Weights of a small transformer language model: 4 heads of 32.
Each number is 128 + 24 x the weight over the matrix's rms, rounded and kept within 0 to 255. Layers, rows and columns count from 0. Numbers have three digits each.

# layer 6 MLP down (transposed), 512x128, rms 0.119, rows 3-109, columns 64-127
169136104119079145126108124151095121140143129101108115116105102154053094195100129094130135092108122088122172106155189111121172088164123103114168120158133108143103089127163154144131129117151152
118106121146151170099076132126121115083114143092124126139130135131108128156144121142097097117110144130110114171084126142116150107091101140087147091116162081107105147171155116090123153144121156
173155140103151165131089106146103126086146142095085145152176117152147135126114115123117117176122149167110107142111130117111120140146147123165055116145098141122136154120083105135162135121151066
115117125110141159146117167138136157129136120126188163122107138133137066099107080114105093161119145096176144118086110141158127118153147090086156140131112143122100100128141112098122083116070149
106168071142113140125143145157144164156153148120143126108188126140150146171134112138135108098119102074064169148145110077163149146141166086084104170087091157121103080178139120140204125083096127
139172131148099142123113153139111130143143136124078138113129129123109113144101101122131134121143134141127062104143115123135150100126154107113139102117099128120130136137150138165149135093127142
148129123101123146130119143149093131144165126120108141115138111116145076160112127150100143139120163182089157106147116148142127113110209150131091123143083083101072104149150134118113114103128081
070153143125144142095122138130133143129100102096111128126068078184138143127130129099126137164122127112132141144171110156133120122144152141136108095147137089184164088148153137161095138143130148
109119160133118120127117179153109167105141128086132115103111090145175122154180115091154128076103133138166149132150128145129113124140159086125146127119124141177116095131111169180152178136126128
128118138098165053141127145133132095176129094157136147155099125118112142192191145134124067113141130113070125142173113126173100060122158140116152146108143114140168098129108189152097130133129109
138149148131076122156146128116118096125130111122131143139077146124133118117121124078180105162149132137092078155134158096086133096123149098121115135088133104130180129108110134123154135100104163
129128128128128127128128131128127127127128128126129127127128127130128128127128129129128128129127130128128129128128129125129129129128128127127127128129128127129130128127128127129129127129127129
140078113089133190159086089196142154155093171152156121119154122140134148172115111160091119128165099118110123116152163105085122135155103176135097104122067118108083104155145145143137073093102122
069173127183155153157105098103113130132171135164093101148097147132100088161119108133137091135085162133101093122151125153135089147093085130149120110143177072155120132093151177070142134133099098
125141102127127113112123143142153162122144116122118119115146115137125126103124136136151174126160121139158130100107136142105132119113114119118138120135123125111134115129123134135125158124121123
052152079197117120145100127168087160143173130099097134123134157081083151152129119160120055127056111147113092131131152134106100161188182085148125105168115090095108124166174142097159150119111121
135104120149125139155157080097199128107129067128133129075158096105122153115142147116136141140129161092126152138090148114123129110108127138082074098150179136067149149130089109183147131137106153
121121150136156100133140145138143145154139114123100102143130152119126118151127129132112091118156101167119063152095118099141142108147138125187103123084176127164100139116117144154140116120096088
148144086134089116172090079109104094149178128130143139139156151132103075116114062117145130114110135132032156135103107144102154125130131118156132152119177129159137149136150111079089128070132142
118132167089116130160133080105153130156141113129166179150138148156172139115125137126157127132115094112123125166155119122109104153079121136111099145131141125139123102131114130125143116120127145
170120111116140130145106151137141100126092076123119095106154135131156100130072158155159160165119118103131077119145106144117135120142130142137123144140165127103127111184140133138150138155158159
139133176100140127115139130117165149133130160120097116132098112114127086101103135097135102134165133200156122075154182150112118163127132161106100153102111158099108143135106144117085154119105097
108111151129103173120146132142134110125126138155114103167100114146144103095089171121115116129149089129130172127147144154130064119170089119132090084114172148108139121109087159152128110120161131
121153114113122136116111121127138122133129119137116127129130125129112136141153137097148121131139128115141115121128144146124122121145154139133117131139124139128151147141132110136118125128111120
127088113092135138094126152104137127139117141144136117069170126098111122081130152132126164120135126086147158103163090048093126153097155133147120095103055143117162179097102124129152088137129128
206148145157170180147091091195117066142159107114127167118137105146093164140132096132095116118117136139122145097172151126105089142143118141164080128103086155074144098131115103150148152086105115
147131131114100121106102150137127115113132126112141133105108124127121112135116131109135138113112149133117135118150131118170157109113120115128139113116126134140115128108118115127150115127135104
141139119132110130110113153132124146163149131111125128109125169108127115094146106164092182166163158083111124102094102154147089121140148100089115130123125151115130133166117113142107148139150097
156129125111123134134100133119124131133153118129131147145120148138150126124133108104094141167118072108155107084144131118130088150127117136107159115131148139114119155130123149117119134100152142
133148135154127125106140142150109119147165116144110089106122147120093122096122139139156148126118133121150084125122090113094114152167116132126119162167107099142112106152180129122119136125105122
120122132109084139099098105114090119111126108151121128152121155121103114125133086114133139099152099089080068098120116085110122096114168127134169104123065185136142138160112156129122119112126136
140106117104125170161105107064127182141108119092154151122155128123172123129100094123129162068123145137097111120137172145152159122107146112141126075148093104119144119111105182162121114138102137
121121130160136148119137091098136132127180131163130114135173150145129121125157110074134113057147151109077189123121115108104135133118152134138130149145101079129066136135122176099166117137116120
122146059183116113146182095119124164073119137102105118109132104158065122156129142124142092165107131102135172129125112149126063142123137132112154107154121158164124147048108099130140069110190132
133113124127162113128161115127188144141137123115109122127094137136128147121163106118152112145117091095182134165090143147151121154170116132133091127104114126128109106145114158102119119109122123
133157123112134140103153143123131144095106134106148120113150140159125138086123095117100107155145114129130104147072154099108127117104140158147137149105142094116133140072101120109134124114092132
105122112080096070106187135128102101117146127155122144085120121143130115199151107129190139133129110136116041157184108168141119140160126067126156132095173106069108140167113110155162109130118129
143170077154103159149079152142107116126142101133105102105158128107098133138110134118095084184102124099153082156170110112156057164170134138118083113138119112088116118084153119138152083142148149
146123122131122149112118119122128129134123122144129147129138104145125118134134126097146125135147126118121102125112150146118153135106133119121112112138124134130123147144131126142134109134122125
117157122115134125153153117126121125107118138114141112154131120166145135122125135135105126158141120134128092139138134119125104132125133124099118097106132119125126134128131155124128136142140121
117121116092122138113133103122145131110138146106120143132116088108113118124145158084116119103152141135118141118098131107144137129127121141078138118114143159122110084157135127104120131116165132
139128125132124124124128133119124130137126121125130125127125129132131129129117133128136137121136119133131125137124146113134118126125141134119133110131119135131117132124122130123135124118126136
158116091151139102135155148148109114139178132125096125166135123126129085111144186127117130151145149134109083160122122119157136113144094118097121147147123132143111093104146158167148154103135118
145128125133134111095133166184124137133135125108146144109077066131069141146097119107137108084174180147135080115173090142150184141144143093175139118134098140109107115119133103154093098162108118
127159089126121097148126089159202155049135154129105195093126089122137134147077104134129125107175110149141125117134140087116170159103109084106118102137122111140144121104156149120091110127150093
191133077147067145127142172099132109128166117133078151108089140130124135145109122124115154165115132165153115083137139133108163165155089107125092151121136120121160144152079120061116110168135146
163133083109121166102146161155131170153107113136122107144112169168031113168113122119177122157143157105158094137130144120137135102066150103137109129127105158165151130134114140129112112126134138
097144127132096134145125109110121121147107120116118140103141132150139127123147110103126113116155103122106107148121166103124143138173131121145105142148148122112141135132114142156159115123133128
121129120121132141128124114090133152155169139126116142113134112134145107138136143152122121115124138133141114121111116119153150104126132110100139123107146138122137152107148128119139114148114096
130133110087120115168114127147126111157139127155117117165184118162102126146109101107116121139098134134131157099112078102140126158161103149137142112130134148126118128168107135091134125098085161
150112115144108126170055107115132123184126125143135122159141121112109080083161152124098080112168109103172111161153121141180084114113129168130166162141178134127101140102158130097126109106112107
071154098169110172128083131171084121134145130127071104119165151173149168178128163149070097124125171130160114095109106138119147151138156121132130098112146096140152086195125106166112107147126107
116131139156081131149099137139114184146133140132117137149099101141089125148122103092155101134118132087090077095140149092117152098151167086156119150168137142165107086135136170081108078152133144
092091083123133127151125164133063174093137111112109086151123122122196134162128143160094133127170174140143122137100160163140154160164122140170094142113129132142105179150112166095140122117094137
147156149150142107118136153111131126169148079127093103145114092098129112101129139118136131125164135134138091172112103160110113129088114128146129130117124067172143149158118134145113132127156110
147121144119173138113164133083101133158143114130151131138173128052123116069169109148145133125173125145092109161118099144102121112131141097130162103128055118111148112110142159159115124150105077
156178110137123137098132102137157116132095137105116118119132181116151155154132101167125132164110142128125108125126135124126106120115138130085140146125130136108120124119127125113134118121122117
195144146140115178109102113135132109094083141123140094168128071147083206168093126113129095172106146110149073160092151161115061098169087160127191118115087134195108141133131113104128086105117090
127119122130128131124132133134125132122119128128120128125127137121130132122119132126131136128128122130127115134130129124111123132134122129134129138126127124137136128130137136131127132131125130
131125158160127134154089163044090138100158166140149127117124116141127152079116091122128130106116119104144082100134143132074112136175091154153143084155108116150149131160157140134121111116122120
156144064129089144112147147120104144134143144068133101090117095147134120098119139137176143094139149109160120118120146139163151134143130111086150154127050182157122119135137084156104093158163118
151109145085147091082108134099174113131212110128135142114109148135132120103115098101101097124125113125096136108161191133150139116103139140176107096155154136109104102145126126143149099109173111
090149102077101115123119125136113132102106116143098123082149133139132121105137093106179107151135119114146122125128105126163121129147136161141125141120138127103137139114136135175146141158150158
163112106151149113094182127114120136114108138145135161142153128117137105126125126110144111165119135111092151181141130120165122132140160113121123135155136141116177199112111140119180086094135125
131158098139109124158141123104108106182106121124165166123097142128134118108213121146158071125139153136140073155107124119097103118132115137112181127100137169129091157120095106114104116136131166
127104158099111104120120092095104165133103121155096129093198093124166134102112160102143136157123127128124135071181146122155138112141124142091200112136144086128178093152105140151105107114122153
138157082150155132119084095172166112129135142114148105140128135159152118127157105163164104127150109167139199094098166148131138196106112140168144134137085065126131126105123165138079179089113149
136167133107146174133116167131092137128120126132116130091125100096148137147118143106128139117143093134159107129136129114142133142182154101168109123175132074142132072189116158125126121122090087
125129128135123129126121133134131129127131113128133133114132119114120131135131142125138121122126115136127125122126142121125129127135134122135139134120134128125119125124126118133127122120136128
198157135142145108079107103100143147149089149125119152129128142157140136125110134110158116114122124161142120114128113114139138153102155130106163145142143112125128115112169133112126131087068163
061133129155109139124123137148079100146122160123131146132129129129138076167118164124128126115107096145071064125080161107108103124129122119088094125148146153119109149140115151157131138105159148
150148118070160165134133157120149170094180101103128097166084116149128123171113099149108131089135172141196136101122130162136151155114142122119119138170224121117124107136130135130123124120162113
145092124156135122135084133128138089132141106133154108140137101171081126126149172152105157149092125118117128099168145138160132178162143155151134087108130119142110140171163142134108117123128127
121157120110115164115117153130112124140161138112141108129128171160115132138081091121124140139143128129161115118152127091112130164113155103120176155156092146179112149166117136128114094137119150
109144126092120076138115152111101167140129126093108124122180104096115192114109093121143096098091153112175116126096165133118096120175148132111106100144134122152146130108178076107138130112143125
116123138098139120131131130125131107136135136113147128141165124127140122107143109140120097143134138093145108101095105136137152132113110126135140134119136140116120137117126133141129124111131164
143099119128130113138146133131120134128148120136128119129097107167117114142106140125085127126122139124147111120162139158116141131122134111145120139098118127131101119122120115145117140123126110
142090067146121105132137122117079142168180126136132205113180185128122139126077161115128122149082109150136159156140159144104097128140060124120126134153064125122087095095138104148134138134148137
136143139158105126122135108120133123143101120143139088147158121141114144124132116139160147124131125147082151085142101112130122137106123109187114126102081141090126126161139164139122150110111130
126114144128079159141129134105132134159131133106112130129103129142136144106126112125112128146148094094128113145072117150070094114134182095145119102137167171201140136152130124137142076126134117
164113124105136139155107125108106165139113157046078134096160102099104116074109145183086121138161126101096094116121168139137117132118108113096120101193076151192140105116110115167128161120151132
131129128129127127129128128126126127129128128126128128126128130129128127128126127129128130128127130129128128127130130129126128125128127126130127128127129127128128129126130129128127127125128131
118158097144117134123135090149141139115104107102114089146175128159125147122145154201153132128112121120197162167124135116150182129195097136132159095130119137108120108196119148139116107120128127
086106109151170163120129119116101167097160113142117159105123057096126105135145166136076089120093127088162136084145144117118174136141161185086091163140080130125113117083160114133073104098166177
118110087174108146100133161133116168149136086122104092108104099120103144100148112147103105095159091120085122154110170113148107110100141161131110179127129206132123140063122172147190141150157089
114166131109149133124101174153134123107136115099131093118110115131135087122109095121141127143133084113117101100154111154153183095148114118124174119130123161135103132132133134166108112138135145
135160092124144168158124133111139083138127062113097131095098114132135132132111078175182117064120159094152111128091132131100111130146144082097167133115108138144172160141136084142137138122159151
172155144128146140146068131114117138123105075084140055132111123149127116134110112170149071132089168131100177152127120148125130115172157121150106153166129110161101118111143153119116138150094196
161154093128133088133139144108207061089115113102129119121112138122160129150140146130126141165138127102144125131158159096158111143148131115151148169148091122137133116127162140126089167117147148
137100153146128149125131136139120145139160151100116132113131132092126137143145127129129119154158125128120141130118115145112120128136128144127123102138102104104139118130141148147154149104099157
137132129128145117142132145124125120133132118108126122125132149129141125136132123126133125121151161131116126136132113126117134144131111108142133132121132132121134128131148128129129151137121135
132134121115157093125095139131116156142114130116125157142122130157097110120090114112162113115127126098135133104159133110130128143125168152108148139100120105168131141112134121132157134172159110
116119137106161154131146134130133101100126123141117115135101095110085129119139124129137151149095144135153137101159086168134111174120153147138114121151173112113108102125086137129150083153200133
137142112109138134143136122125115138152159123109118116128143118159121126124124123139161140112139129133134118158134130125142127127122098131123122108123123115126144144129126122110137122118125138
144140131159115133090108152144111112155129138131110139121092108124147143152092129152134130100130144144138150108123136124159135154161127108106084128130119137152130133156126158131138129172110117
113150147076132168084147122068157115145091148122148107092145139138109104139093166147133130131146123118115199182106129190127141116162099098110158159134136125100117126093077133139165139144141209
142108091083110116129121133094151127148121116161105153099142157141160119133116120135131120122153158155159067127135124140121119157157144128152142142117116114103106165176105123101140186127163106
129128129128127126128129129128129129129129128126128125128128128130125125126127128126130127129129129130129126129128132128128129128127127126128127129129128128127129125127130126127131125126126126
120147122142123155134099098146142126166131129170109140130084095117135127139129128130118131147155143129110120081145123142125109153119132110126151145101154174103145114099148114125130118120140106
144129145129130140103102149176067142136123091120129195118133117115143131164136167145148121126131142110118112144121136129121111092101112200101107129142126148121110114133126171159087190142116112
112113140136133094095063143143130146094177131121147124107125133163141096130138158110114151187161108123128129169170145110175141163137136167131094101125122110123086128138122107132101104153109105
163117148139138128124097159130162106133175145094148135154105139098153123139116149164132138176152071144115113076123099117111100118137130107091087139120136081132144081106204188102145139151081118
114120115168118123104138093117141125133157163129137170137134103135163123149117095099117093155120087138075098095101184105121194177104182108102113133144121138152119104148133089121143056037110120
135157120113129123094137136130132132086130167107127107160143142107129096097146114170104169125120073139147107143115190072167168098123140176154128110109072154116111179082097135144127151145154103
100122084097159134124146119135088132140119178146115169192094128136116117151070133094156141135156129153109143120160119151137125153095127132152117107156113115113093114100160157210085110099151113
117153146117123118141159120210145124117154139123132130125122150154113148137136119094120114140105147148085131106149152114132116119104143133114130140099200120099103155140079104092112119148143119
082117109065074145143137125139147150153168120128110142124100097095127143128127150139165111151087118122127095143156131098131118140154138106139091132161164155104154089089110129110095136125103138
# layer 6 MLP up, 512x128, rms 0.23, rows 4-110, columns 64-127
107141158119133139144092102155141097144121102141088114151078167121106137114156163139115137111107104132107103155149145100158140100123121164144151137157150100059117116109203102101097139138158160
142136169133115194101141129096104092135177124131107093119126112153127131148123117136147143125108161171170136156105156150097097158112132119092112112096102160147116116107135113130130114131158114
117126126105104099147134141119174115153165078136169073126125113125117151147118091086159136166113177155161110125167133104100126124114076111120165139109116137112141100141110127094095135138106126
153147077143147144080141100123146118155130159085190124140154121149142102145083094110178110126136162140173159132129116100116085190109159116027083116131154083129104129132122072099191163095162134
107114109156107117114156150133141129148124168103092152128147093130117142130152111153130101154125152173166115157128159078116141140126107128110131094117102142117137128144101128154136142127099143
138165090099124123095118115138124142186117130155119166101103106097137061082086140172159142127184111150142155155126105138104108177121127121118118190112163107154166126083145145132175151094097128
057121143107111128155069148112155136098104088079110102153102174156128119082110106121113186186162178104144139133164088160161104127126148129140054129140159099151175127114108105111151165149106139
131121098106151135129152162120137058142131137146148132147069099121148109121117156136138157113155120117121136150135107149119122100135094148124122128168120152089147146158118093119094121122140091
138119070133101083113147124117100139170142145162157128124126137118102098109144182108112109138141119193108086182074148136159079094099126130118171079076152152130136150157097120150159128175127104
116096121152104127158131127126140169129122125125127133159112128085126126150061107113117150132172166187093169145104106136162156101124118161116148145133144104117102123092120118132133116092110132
128126130128128127128129128128129130129130129126129126127128128127127129129126129130128129130127128131129128127128127125129128129128128125127127127127128129127130128128130129130129127128128126
119127111132132133090162104095094096134133218077166095082166143156173155148122146158161140126072121091103128165121141156089035108123153184103122130099152133136153121140107085139136122147128165
133138064127108132119157095112143106116131111174088107156122114118159110141134195128068131096117144137143120113125151159104152099098099119184189177139140126082141141164114150161148144146127106
099116125111152137118119105139147117130124125128139115130118129137133130122127123113121163145138139149146117151147140121114116141123117127124116141128143148142115108129134135161146152155090134
126140095137115160105138142090155099143149112124144156150098151098164137152097152136172113120105134162118094154142127156136087139094116173147187146159142095131116138113112119159073095132154131
138108154112098140120113110161115103162145093112122142100127077143092199126134149105172151142122078105142103171084126116132111120133144172090140136123135103100129123133122135167144153140120140
126105138111109187131132120131135129171122108148105101079139125110136140140171130146142148169153144158095130102131129121153146149119097103137121170135125122123097132115114143118138094111129140
123131135125111129172167126136127138133087088132138139128108109127141080096090091146122108151151110168156150124104119153117176144130075102124098125137134123198126092136115129120149134097123162
165154089104185090148165137126121138144101135172127131165075150142129088120123174104102126121098131143154140122139112093119119175080127115149076105106135124096114150150110114069196149109120159
091137131126107111118143123113141109134089095142112155114130103108140127138133131141088159110136137123133081158111130116139136089107129134110157115124138143124135103159118143149138113118116125
102104141119130158175145144102123118137152138122114093106111092142129171074153096145107141149135156184103126146175163084151146116160089115100127059140119135073158129138140099133139154103138110
169128141133128122133129094117148127136077177138114126119105148121180160129145109144130181119087135135131131110198159094127143186135144091081169081129162115121107138110104141130166120127126136
135133121116093123147139121121124148137131123138138130111128120142112132147128120112135122132147145141125135129120133128139116141139143150135133149135100155121142117123141126113121126127148135
148132109138151104126097171110144140130110134139128117120135135068123111092151132174061159073124123145124149105174108080122127156095118153110121126124150078172123175113141108141166118151180147
129092152104146152162114166136158087138107108102150149158139070098163107134151140104140099141163129153096207160170119099133146125137095151092156101085082099124110091175141091135094156071107160
141138126139144117112140136116127125167129135116127104121146126155138134136100123122118138112129167159130119123137123133126130142109137120113113120109107136132136114110147128138148108129114111
090116138134125130155152141072147119140156100070095113123147149141127103150119130162142148092128118085122114126050139124152097121122100153116121151107118163140137143095141092158147154160146152
124108129184142124117144134092114137160131130126102138138132137140128128136121160178106121155131169126149115129130126145115142126124142129124107132089179109121121132092142120115116108120100121
102124117117075159139128149100103135144087140130142116123123146093118183089104110149152103179125102163163165135139183164124101138129107144114145156167143101147135107120099142100125118129134152
114095158143136116102083120072132137140081148072156103092121116130156105147107087116174148133152127110122139135136152117112096116120088115084151123064034147125098131099144107101171154164121117
085135128091157155136141058131107156129137144159158100144108137121175088134157109140154116134110166098170141145125110099149091062097137169108088121142111148112208118136153128109120175119095137
115102151118164096113138083092100140127136158172115084139180126134110152115096140098119133080101090110080127188056097143135128149080106157148101103047129138123137183092109145134163138153115124
130140141113103090095138141072127082122049140147115133142124133102114180141174145148114148105098129156153119182120123118094074122085082136150129123125123181145143136119154131162157114121169139
110119120149081143127171172111176134148097128141122104107121124121135151147158091131136134192102083129097151157147153210129119097154134127138119111093121141091164122131129134132102174191112106
077138130107119099144149109112123160160129110164086108108115128105143117135133146140148171096105135110118131105179134139123133138131142119121140095146118136110123138141130097161119163130148137
154151101114139147148139116155130132127089179176138136145156111101122122171137164122123090098120128168062126108184106132154152098116119138131131072142110172138153194140095133110112098161098128
120131138166094133116160117121163089137152139116152082142124136112136126151103136149097127120136167118120104139091134154190083151106152175133104128088146089090118116067125101099103180141103116
151114146129125125123126146145129132106100126117113129125119122132115121137127126111156126153150119133150097142154120148115164112136135108124113122117135111136119124104115112131135141118126148
142129136122109124133146120121118117124124147115143136126141122133126129124138148147138132113133114128126113125132112147135138127127120102155128138121112119135116142123108148109110146128126110
108139149132108116138120129095138072140120117168129142113126129096098110126105088144135119131119098152137149138114143116167150121108109139139151114127096109111131142124133111119150136113119093
133128139119121129138125121121125125130123131123130120114135123125130128134143122116123116134122127136127128130132127138128139130121126129131129113126139129126123138124137141134132124126135131
138148128168108118107111142143117112127129074106160127098103101146198083125124115142113130128137101118125146102164131114160097196099133127097089196124171199119122098078140135162124165104135112
092150152110125073132093082108109158162131117118168148087131106175168118107093124114176112156128085121175136148128148125163128117114137106128134104091127122167080100120104073123159131119100124
141091136123131117126113165134131100128129066128156119104090112108101129134151208163106151143145089124114109181165119115150121124130106144106111154099141145169061129076162105113071078160127111
136161116134126112151139167126126137139119131098049104089128064090144122106163161130113156120200125111098103087072117152149093172137136125153132129084152147154159182157153099080059134123124113
153081131163088134187141130154094087126116097146191122108057094118126116135108094117171158118134102153167155139157092090130112192140100168145140127154131112152153180139131133131135106117145109
098126135117127120138116102101142125135102129115136132096126156103118113126149130140145122165119143128109100150145177098122118113119097120130097143110142099116148154142100140105124123100144116
140120113131126148106155127108112140146130114135089142110166151123130120131135128133119128122120126127132127155145122122131146144141092132130131092120107147131132121108125156110147128150117128
172110111113186122118155111148119127162088110184169089092181137129084132088117126116111185135102150109159144121156093094117152098138149116069139122127153118142111113144131126087139137143100140
161114118123104099124168103116124117150084148149124105164167131102152066118156104167078113137141129153148103142107131131139097116136138121142138131102117149165188171113168130129176101146120114
097077106168125122137133105161092148146137145100131132156181124174112114147153185117096117133101106157089076169123104152137114154122115169148102071147130160133106159149072096186123190138156078
118134127140085153117105088130140149155121180238119165160097147130114154089132132060118132140125072118138145085208165136113125159133124153127149060118131151115150130102139132109091116115116143
096098131133159144078163138125130128140204188162186143160099097099128176143105116142135127127113156126170097114130159149130124131117172173102156118126131127156138090096172121088161122130078146
107124145111124103154139134111119109159158117144112135109144113114139126104134117129141129124083099141115118118117134119114113112127153112162148156103138133138141181116128173122130148136139163
151130099055167103143201125122094154126096143121160125135178119116157131155110127146188130153138112158049144144112095139142169148098120103109131076080139145124082150176071118102162106131100159
150159117120106119122124140133118118163107109151127123132105134121160133128112155150144131114097123123127091115135132119148137117122139111103147154133132135105130109141086110109127153144152110
129114118114107128166137123141106079155069132113100120126147141114107181201128113128107124148209026184106080111114121098092161167095125123185167119105130154134184115129168122134105071092107160
118128124122133132126121134119131118137126133128121134128131132131131129120124130123135121128118124127122119117127120134124134124137133125135136124125136130130127125124135136127132134130132133
154122162088094097159155119082098129120160085118147134070145128149158157106118136154116174125146119177148155083136153133138138142141100114085103106117132153114124138127153132135091098127112099
166109102127174103151119119082147142141114117117145133152064080204101120140150113153152100171150118080112147122121087135148111143143135093129195159103136119111125122125116155143139140071120144
141141131143143182116168105169149096113148097113107092171149122142136134137147086092106174159162112110157129128151130117194109140132127114103110115153141122087156142106119113197104162130098158
100132136095119137140125119119112153131078091127146127120102109135082145129141097114129116112155103102143116174162151105157100139137140139132104101125135137133141140129120131152121119150123121
125075163117101085136092087173133112114156131099121106137158130173166104124110113140097109128111130154113172142132189158151116149116113091139093140112142133118167117100123107128139145115175143
086128158116122099133127117078137105141138164122107111145130138108127137109137144153109088150191114128114168194107169166160140101125115139117137120141122102127150108139082083109126106091171143
113125146098132171164104045103138159137131143127176120132153140144161175118131115106138133185157086148151127139123087124103128127123143091078117075117120111178160117113145132124098141102132171
154091142150114079072105104138121151135135119146178080125087124086124133162131126163143148154105136172160097134140134217163111148134167117134206074110111134148092146112142136143110196079117125
137169112123103166081158119088115128166124111135111128130127144114120115126100157133162128138161110089104161160124115137115123155134132132146151141125163104160141099111119092139092077139127087
125132137128122118113130137135121120132122123115140121126127117139126129134132141128130135133131125129126124123116137131132127101132136135130124132114129127133127120131127130132129131129127131
118099119116135090176149130126142138147151121104134107110144164091149136089156135150109162148136118130070142097157121135143133095110136133143098124112097078104164136124163109152091141136151139
131127132132096180104133128106121146124123116154123096106131135122123124126151115118102138166107122141120133137145164132087159079110128137120132169140161125146074146126155105132133120234119115
087131149113124155129119140144117124139126153135076109146075106099129152137112131123123084121143110170149147129176101158140135167123117148124127083143173158083100133106147132077103141131132158
130134100116125124161139081092114105116119134145096131111175111193097133122115128198094148112110145150154147143150152109121153164135134101120142116123086086121115126110119097157183112134131159
096145087116134132153124134120174127148135127155112103111147121090096123109154107123124150143116134189149129110106155101129096150136149122126148159119139153150146137144159129115132122122117126
125127144100107090149157147128147108130137142126141149089076148104137157108144112134141136128126071174160132121075133138058126173133160131174170107160159135116136137120138119089122102071154125
132119121123141117126162118125132129158130120127126145135135109149135140127137124120127109124100147141100123149152131100115118140124119133115138112142131119162135148121130111127118136124127134
115141146143156138153128127141140166144133100152094133115098123151140161132108124156109124135108132144140090120144140137129113115140113135106134116138121115155116128138142129147141118110140111
100150087166151136125132149154128150142093108128083083165102116191144130140141185165108098136101120103053186142179166174107097104079123167119173221115112124136130150116106131128156144118152137
119118102133094106129110129138137182118163107112102100176091108171171132106157151138141169098099163098152129159135095193097140143114113126124138164117133120116130133139136144170133170161117146
162140078124131124084077117133152162171131072156143106074112138105131089116159158119155134133161114150132194147129122096135107093150145109106144134127135153147137142130136132112112119137149127
118041174130137103166108113138093091149094123116129115145139069158136123113133082160103136167117118158158105110124059099130167202074116113135101108158103069167146105115137132108125152127158124
128129125129130130131130128128129129129129127125129129128129129128129126127127128126127128127130129131125131130127125130129129129129130129130129128128127125131127127128128127129128129126128129
156084116133187138158127135134159117122115143150109127100116132132142140117137097149122118086131090145137152159074136153151108100127106136118115132140144147130094122105147112117074110166094113
099085167179172176173150148099088156139100112095117132115109151101132150131133177127067124123149123115113119163137082102110113108150098125141135138086149137056108097134066154174143083169141164
137072167160162105069102104145142142150099131151107076121131123080188073121136147174133158131178092110142120144089163116162137142090146141120155137159150161123113142150096085107155146111162099
107175144110093124153160134128127114130131115110161092137131129129157103122172123147144119119144121145152108163133086123142129139109110116149138111102135133123099117118150150136112131172124084
056159120113126141156127104083115131095117141145147143097141078134131099100154104109115142087153137142125182139138134161083104092118105112133114097129133154125179069134084115160160141123125118
114139105101134139124132117108133157101137162085109146188092121135112087105122131119157134108137099111119142158143164120118131088104086138156114128099183172148154110114129136171122172136123121
168128098119119124119109119135168120146120089133133089134140080145181103119087164124134127142166151119154128172138119141122122133096107150160157148148151127139149091180149117195103135071111118
162148140116168134150119141129084143135129117134144152096150123093127129132160113126156105158136154137118127140125130165130128123118117163145149122146131090154125126110092118115106137139113134
136118118140132117139123149114114127132123108115138136131135137140155127136137116110119138131146127117108114123124138119110150133113117130132119139114131125132137131119128127113123126120116128
127121138082148119116130120108124119159124130128151117127134142139110128149107101134125151151106145138142095110119144126126116123125162099149145102112139135112127112110122108111134141154151102
095146157097158141109126132133143150147148104138094139140068140153143151112169120146169132113119147129176133163146102145129159095117106152122144148143124133132102111122120098109140115122125151
128102128142131119134120107136114152145138094128089139115144145157146102121124124136121130123118123127130118152132129122135120143138141126122148131116120111132123140141142135131123139109144137
101112129162115118126119131122130104144153158113136121153123103144127140124156107141125153132145137116122136100129128158118119114128100144119106106154111082119136112127135147118167138159098132
126148128109101167143128070176152119162104153120148169107107129132181116095131114161133141121126170078205153161073152092121087152117136167089101142119157187140118117109108140128102147100145131
131144103117144137163172126143121126147118141150091140105114135130082153161122134129163137129132128142120148091086117132158130156119085145142122123138146151123121107129133119126124117145138079
129129127126127129129126129128127126131130129126126128127133130129128126125123127125129128130126129130132131128127129127128132130127128127129128128125127132128129131124131130126130126125129124
115145105108141138133137168148121128120124122109125096141119135132089126150158132171118157114112139132122073106121125154157131134126144150122094163137146141111129163101102120147111133156126122
172140092160130132110098147133092138054121154132148150115122161092132141084166139154117143114130172120122111148116114124105187111125126140117118110170118117151131127115109093123171115159102098
088127168130104130139119135176110091191153090133157102139141141134119167114170146126137129110120171146135152169170136168111147110134113140162122107119110128055099106105166123152125126141152171
110082124146138126136149127120147102142127119126119110140109125100169162136142155144122128082105122148109089057091132153107156181095086144134118176171155109132156094140113169140132169199126155
139131128133135113138147121101127108168052116109124077120106155147141119158115113112119119166103148143081103144184165183160143113121126095116155074139155150100115159152145127127127132184121140
121148121074136106114147115091151098110139118143133065146140105112132126158181129084153161152113108103137137137144148087137139150149092112201181110166072138098152121132135117146128117105115135
142130129096168109157103133090117073121118112121119096134146111152167140095140136079131112126136115196118144147135109161064099093084147144118122142185182101078122139115145133119114153132154184
141132138093178126142121103127126159155111124106146111155091141151142134068098086141130169124144138161121105151103099126141149172135130169135151111164146158128097146120146167109163120093088122
089161183123104135110162163112150121127114109162103094080135099124098136114127145147125153112125101129132131137137086091117158137141160156146127116106170137130125141141160117139096114132119145
122110097131128119112144132112123143124141117116150089141187137134125140101129159133117168093110117105151131150087182134158095110144134130114125145175083115089137111106126093181109133154117134